{"attn_scale": 0.125, "init_std_qkv": 0.0249, "init_std_up": 0.0249, "dataset": "wikipedia_en"}
Each number is 200 + 30 x the weight over its row's rms, rounded and kept within 0 to 999. Layers, rows and columns count from 0. The size before them is the row's rms in percent of the matrix's.

# layer 2 MLP up, 1152x320, rms 0.115, rows 671-696, columns 128-191
098,221,162,201,223,245,166,219,226,179,248,119,175,220,202,211,255,196,157,129,222,175,223,209,206,229,184,189,169,200,196,174,192,200,210,211,205,240,212,171,174,211,144,160,161,204,230,200,194,188,183,203,231,154,211,263,204,215,224,184,189,159,245,187,170
102,275,187,130,219,195,180,175,191,174,183,210,161,148,222,174,267,184,226,150,244,194,194,190,175,194,187,201,220,198,187,239,247,152,184,201,188,225,205,174,141,209,219,171,172,175,180,251,186,231,216,165,219,201,184,271,138,150,205,209,185,181,158,201,201
109,234,187,196,185,239,188,147,196,172,180,208,198,196,206,217,221,197,210,178,145,194,217,225,241,234,182,170,183,163,231,197,243,182,262,201,222,216,203,239,186,284,235,230,207,172,217,209,156,252,207,213,205,238,209,197,172,236,198,232,163,190,194,210,217
094,207,206,257,191,178,155,209,184,226,157,217,229,265,211,209,202,209,216,220,200,189,223,205,167,235,224,197,197,212,171,173,185,168,212,198,253,247,191,209,188,158,182,174,210,252,222,191,212,264,172,220,218,219,160,215,182,183,155,189,187,198,197,248,161
103,201,231,228,253,209,195,189,196,246,186,221,280,241,202,221,158,193,199,194,218,225,162,240,201,229,236,235,172,218,151,184,146,214,186,229,239,179,245,219,213,236,245,217,211,188,169,236,202,180,153,185,186,184,232,178,184,191,228,159,201,165,225,211,130
095,187,195,179,230,184,204,195,202,268,258,160,185,257,154,272,215,207,238,218,174,165,198,165,169,236,178,197,188,207,165,258,211,155,213,209,201,217,241,231,221,222,175,199,163,229,243,184,236,133,175,264,180,148,205,196,202,177,231,176,232,214,237,165,160
096,220,232,135,176,211,193,157,159,220,193,262,253,216,180,222,216,221,227,181,183,230,194,194,180,220,202,188,171,201,226,170,170,193,170,190,157,163,222,287,139,200,122,208,218,182,175,212,192,164,178,214,167,212,193,194,252,237,203,129,212,209,184,178,191
087,201,238,223,158,200,192,169,197,234,230,205,176,163,155,222,117,234,187,167,134,195,244,229,200,136,175,194,196,151,196,202,214,183,252,199,204,205,190,216,168,239,187,209,218,200,146,191,232,234,235,185,204,213,193,130,201,163,165,188,154,203,239,148,190
088,192,224,197,240,186,238,191,184,192,171,241,159,220,210,208,165,201,171,194,226,202,152,202,191,182,210,210,220,223,213,174,199,227,232,204,241,196,231,221,199,166,153,152,187,120,185,207,213,185,192,221,182,173,286,216,246,208,186,226,200,176,164,176,154
097,205,240,211,209,171,213,180,221,195,197,209,237,192,212,195,194,226,183,199,158,219,149,215,195,168,191,177,172,192,196,238,221,160,179,226,136,185,194,237,216,212,185,155,158,195,201,220,209,175,213,257,192,281,191,236,232,212,168,230,168,172,212,221,156
122,230,167,206,187,197,222,242,205,166,219,231,220,163,190,185,211,196,171,177,179,141,156,174,193,204,194,228,200,205,184,206,165,217,233,213,185,212,133,235,218,221,199,199,160,147,157,174,230,234,203,228,181,186,246,265,232,199,180,216,155,187,186,186,229
081,231,155,193,245,214,180,217,224,214,133,167,190,240,241,202,202,220,179,200,165,202,166,212,201,214,163,235,202,233,172,225,203,150,183,147,180,193,171,167,199,241,170,254,215,142,195,194,203,180,219,141,168,227,261,262,233,179,131,224,199,134,223,242,166
088,194,231,190,181,212,155,226,191,236,155,146,242,213,227,174,187,196,184,199,194,236,155,137,236,215,190,203,221,185,146,178,233,167,196,230,257,190,181,202,220,216,174,193,260,238,220,178,250,196,226,173,184,210,193,179,209,208,142,197,193,188,199,165,213
100,165,203,209,183,243,222,209,172,235,200,238,171,221,222,205,198,224,115,153,226,164,172,249,165,230,181,221,173,186,230,195,164,217,213,284,189,199,202,202,173,215,181,221,185,236,173,218,187,224,216,166,239,197,233,241,181,268,185,217,189,243,205,183,173
100,198,199,205,154,167,175,249,177,218,191,249,208,179,171,172,204,201,210,250,204,200,139,182,172,200,170,241,257,184,181,178,214,190,168,152,190,208,161,233,209,160,170,193,144,184,172,220,187,151,212,216,178,164,185,212,187,229,189,193,176,236,187,220,155
094,185,204,235,211,193,198,223,238,284,119,146,163,211,206,223,210,230,209,233,239,201,225,205,228,242,156,216,218,208,223,145,202,225,205,234,170,177,197,232,181,157,159,193,235,226,225,222,246,170,207,205,143,182,274,174,236,231,197,170,232,196,229,187,238
101,171,179,227,190,147,176,248,215,148,142,189,189,198,226,167,231,214,119,195,173,229,190,269,159,231,232,202,179,173,194,189,266,199,179,191,207,201,200,234,186,203,214,190,177,189,180,180,231,148,213,171,162,130,195,237,225,184,172,209,161,191,219,208,211
100,202,222,224,167,236,134,164,202,283,205,213,231,191,199,213,160,213,213,167,198,206,251,253,221,222,209,250,168,163,160,210,232,166,200,156,138,191,194,236,169,218,184,208,132,184,181,226,222,221,203,250,188,189,229,248,224,224,216,243,170,187,172,194,180
091,235,122,162,215,199,239,206,222,207,184,200,171,212,198,252,198,267,170,242,209,184,214,166,170,177,226,229,218,199,187,214,211,160,218,222,221,225,216,173,191,203,194,202,200,207,226,187,197,198,224,226,238,158,262,175,232,177,212,250,204,176,216,211,215
104,238,198,198,192,206,196,239,210,200,194,221,189,236,184,229,231,121,208,185,178,203,189,179,142,162,261,252,246,177,252,184,195,212,230,215,221,188,175,225,188,224,217,162,153,189,237,199,201,255,201,165,154,147,229,220,235,213,215,272,190,224,192,220,175
108,173,182,223,184,182,228,282,176,178,243,227,195,168,213,251,201,209,221,177,248,183,203,199,204,173,163,214,221,184,208,191,186,226,199,168,154,147,196,209,200,168,246,122,273,200,162,177,198,202,190,234,169,219,243,240,264,231,232,133,214,212,253,195,210
107,221,215,185,174,196,225,153,217,161,222,223,158,190,216,216,163,216,257,229,170,215,234,271,173,257,169,207,190,218,229,242,163,189,135,249,156,172,204,213,193,275,247,162,195,200,189,184,249,201,175,219,222,207,132,241,143,239,251,169,154,190,258,205,125
090,231,249,160,221,172,178,195,190,196,231,208,214,206,217,153,152,246,207,144,177,179,262,184,206,193,209,236,159,140,211,183,225,205,166,212,209,175,189,193,233,222,191,205,219,215,192,195,180,233,219,187,206,207,205,226,158,253,221,191,240,236,257,177,226
106,170,194,182,235,172,236,223,247,195,197,195,201,155,245,199,256,163,175,265,215,181,230,190,208,212,148,187,247,164,204,168,245,189,187,200,221,164,181,193,181,220,139,128,151,246,171,127,249,190,233,223,181,216,234,174,181,198,251,210,170,175,176,187,208
095,145,209,249,229,245,180,210,176,182,214,173,211,168,194,212,247,205,182,162,240,208,219,211,193,215,221,180,171,168,199,183,219,134,219,181,230,217,208,181,220,207,186,156,163,226,225,232,225,218,207,236,197,250,196,259,218,183,195,198,221,206,196,148,181
102,206,212,226,195,222,154,168,251,207,147,202,221,261,205,147,212,209,256,191,203,197,231,196,168,241,190,239,215,241,173,118,181,209,234,153,205,181,215,241,161,197,204,203,206,166,145,203,235,190,193,185,172,211,168,225,200,234,246,231,197,218,177,249,182
# layer 2 MLP down (transposed), 1152x320, rms 0.108, rows 671-695, columns 128-191
087,220,241,212,151,193,204,208,139,199,174,209,172,238,183,218,207,168,195,186,201,216,158,189,247,194,195,224,166,276,166,215,264,183,203,166,215,204,220,197,182,196,203,201,205,240,182,193,209,241,215,178,194,220,154,230,211,201,167,197,191,215,212,206,237
091,146,186,222,265,232,138,189,251,265,213,217,180,233,201,201,197,177,182,174,205,173,252,145,250,147,200,233,201,239,183,207,152,191,216,163,202,171,188,233,218,211,171,158,239,220,206,221,218,186,202,171,233,230,198,199,237,207,147,208,252,192,187,211,183
109,195,201,212,254,189,217,236,216,185,179,175,151,165,208,239,213,228,240,239,228,229,206,183,210,186,192,179,269,213,168,174,245,207,213,209,219,197,205,182,235,238,225,194,206,179,201,200,231,163,144,177,172,207,201,176,216,183,254,210,196,200,189,225,188
092,210,197,172,177,193,263,180,243,234,153,215,221,224,233,185,184,197,124,161,236,222,199,157,205,202,163,179,190,182,245,251,198,218,218,218,212,170,155,218,178,190,245,245,189,180,185,212,209,206,166,204,145,155,181,213,204,220,202,209,224,193,203,189,171
092,199,188,147,165,209,164,189,205,199,231,174,202,202,172,191,132,218,170,261,201,266,176,221,215,189,169,159,195,189,174,197,206,166,174,153,243,207,197,173,204,165,207,224,257,231,189,204,217,198,203,197,178,198,206,145,244,177,171,228,228,197,194,217,211
102,181,176,278,191,177,242,213,191,211,230,181,177,215,219,164,149,218,160,214,281,204,208,230,191,192,237,224,190,228,147,231,174,215,211,188,194,210,183,181,149,261,235,171,214,137,205,185,191,230,222,209,170,231,186,209,215,197,190,136,224,189,183,259,194
103,166,205,232,179,175,202,237,155,160,180,219,181,131,168,185,184,160,215,193,172,219,188,196,204,140,216,160,165,191,226,185,181,217,169,229,156,238,214,246,144,198,215,188,172,227,143,195,199,211,155,219,186,154,210,218,131,175,212,191,195,222,208,226,208
104,236,156,201,139,199,174,187,186,203,151,172,260,161,183,200,227,272,197,193,206,208,214,201,210,224,254,216,240,210,216,229,219,142,249,177,177,215,172,156,184,188,259,197,216,205,211,150,183,205,165,249,197,254,196,215,275,200,180,186,177,203,182,122,191
104,177,210,168,193,151,187,197,209,187,240,163,206,193,188,268,189,228,207,180,196,172,226,186,246,196,238,202,198,190,166,192,178,247,243,217,200,199,206,168,204,135,202,202,237,198,194,185,217,231,254,226,220,165,226,198,215,177,217,198,201,239,192,178,211
099,203,255,216,202,169,176,221,192,198,205,179,166,160,189,219,247,204,175,202,142,165,182,189,227,196,213,251,259,166,232,171,193,198,203,231,224,192,194,222,173,141,188,191,184,218,229,192,283,182,202,234,221,205,210,236,171,225,228,188,200,186,196,170,158
111,223,270,209,194,186,192,205,200,155,262,155,155,193,210,188,217,188,246,182,169,189,155,184,216,230,186,230,146,208,227,220,216,235,197,154,186,169,205,224,171,212,162,203,195,187,220,162,156,143,246,213,149,203,247,185,198,237,155,171,221,181,173,163,228
093,209,169,174,198,154,209,212,165,208,195,227,229,196,192,198,215,218,197,244,187,264,199,258,246,215,159,234,168,225,199,177,240,222,153,217,178,187,178,152,212,204,243,183,211,204,210,213,128,168,223,232,171,163,214,222,133,141,165,236,199,247,205,213,213
099,191,134,200,191,258,210,156,146,171,163,185,244,222,157,203,190,192,239,241,190,196,247,220,199,186,208,163,171,194,210,170,145,134,153,151,210,207,236,229,187,208,193,169,196,226,206,208,185,182,198,210,204,240,175,244,256,186,135,141,179,201,171,157,180
106,248,235,182,166,205,188,165,169,164,160,148,215,192,208,191,184,185,220,182,170,196,179,231,235,204,218,240,209,168,225,116,255,207,198,158,216,180,173,221,196,203,154,201,230,248,210,227,149,238,223,199,215,200,206,200,223,198,184,220,214,160,209,143,235
098,235,188,233,172,196,196,181,235,194,189,212,218,195,153,174,206,212,266,182,247,219,135,191,257,190,182,144,202,196,189,212,185,245,196,175,189,192,168,229,153,164,175,210,163,228,242,198,198,183,186,182,170,195,256,253,205,165,146,229,208,196,236,174,217
105,244,193,227,186,172,198,221,195,170,191,220,217,195,199,192,215,212,171,205,216,218,227,249,224,197,206,216,254,184,176,208,185,236,175,208,139,205,241,159,204,240,199,238,176,194,150,178,141,183,209,266,151,224,174,154,175,195,172,165,268,295,196,222,217
103,180,238,158,219,146,199,251,209,188,186,181,181,189,206,120,146,203,206,219,237,211,242,220,244,173,235,220,195,215,215,209,211,216,182,141,207,195,225,198,202,207,245,216,218,234,222,160,242,141,264,212,207,233,183,192,214,156,186,237,206,221,175,196,212
112,264,190,180,164,201,231,204,201,208,186,231,188,174,228,228,302,226,222,179,227,164,169,241,171,182,156,180,207,174,162,175,166,232,259,259,198,238,165,222,147,121,163,180,250,220,171,199,176,182,205,179,211,213,191,181,196,208,161,218,173,217,190,157,182
102,201,202,158,248,209,236,184,188,172,199,270,163,177,221,144,294,145,173,249,231,179,236,259,252,154,218,193,185,158,198,231,224,204,226,265,159,217,201,235,190,201,163,167,203,214,201,149,203,188,163,191,213,232,161,162,188,235,235,242,165,218,181,182,166
097,165,179,215,234,171,219,242,143,242,160,248,201,160,179,180,147,209,211,225,208,233,190,205,262,203,150,226,203,168,191,177,207,225,193,151,201,172,213,212,192,214,197,198,266,215,173,210,196,175,184,175,231,249,205,165,206,216,161,223,251,190,220,200,177
106,219,222,133,218,223,199,189,150,205,156,223,185,197,234,244,196,197,222,228,235,192,158,190,246,105,157,165,202,180,191,252,200,178,207,222,216,212,175,214,229,244,226,212,226,241,247,205,184,223,162,167,179,252,172,245,199,207,213,227,217,186,201,276,169
102,162,173,186,230,134,168,190,207,204,187,193,194,197,230,189,192,229,201,272,215,200,245,201,140,233,187,202,219,196,215,200,120,237,163,170,155,223,226,187,204,162,165,225,185,183,235,160,182,222,176,222,191,191,181,178,268,203,177,271,156,248,216,211,214
091,194,149,263,247,163,182,214,179,229,220,226,201,185,208,228,196,185,142,258,196,187,164,228,255,223,169,173,259,226,271,200,225,186,200,172,182,184,185,176,204,201,171,200,181,159,173,174,147,172,201,239,184,241,136,162,232,168,188,182,224,238,207,173,166
109,159,221,217,215,230,165,192,193,178,148,189,216,223,214,222,207,141,235,271,192,243,182,222,225,240,190,238,152,242,198,181,185,122,241,153,165,222,184,177,258,203,165,209,186,190,244,267,227,177,214,179,259,261,133,160,159,191,198,163,201,258,220,219,175
091,214,173,227,191,208,225,155,267,237,178,215,147,168,212,176,241,177,155,211,188,216,232,263,215,169,198,184,189,228,191,246,228,167,212,177,165,197,177,215,190,205,201,192,249,169,187,234,186,184,136,273,147,190,247,194,197,162,209,225,242,221,200,233,207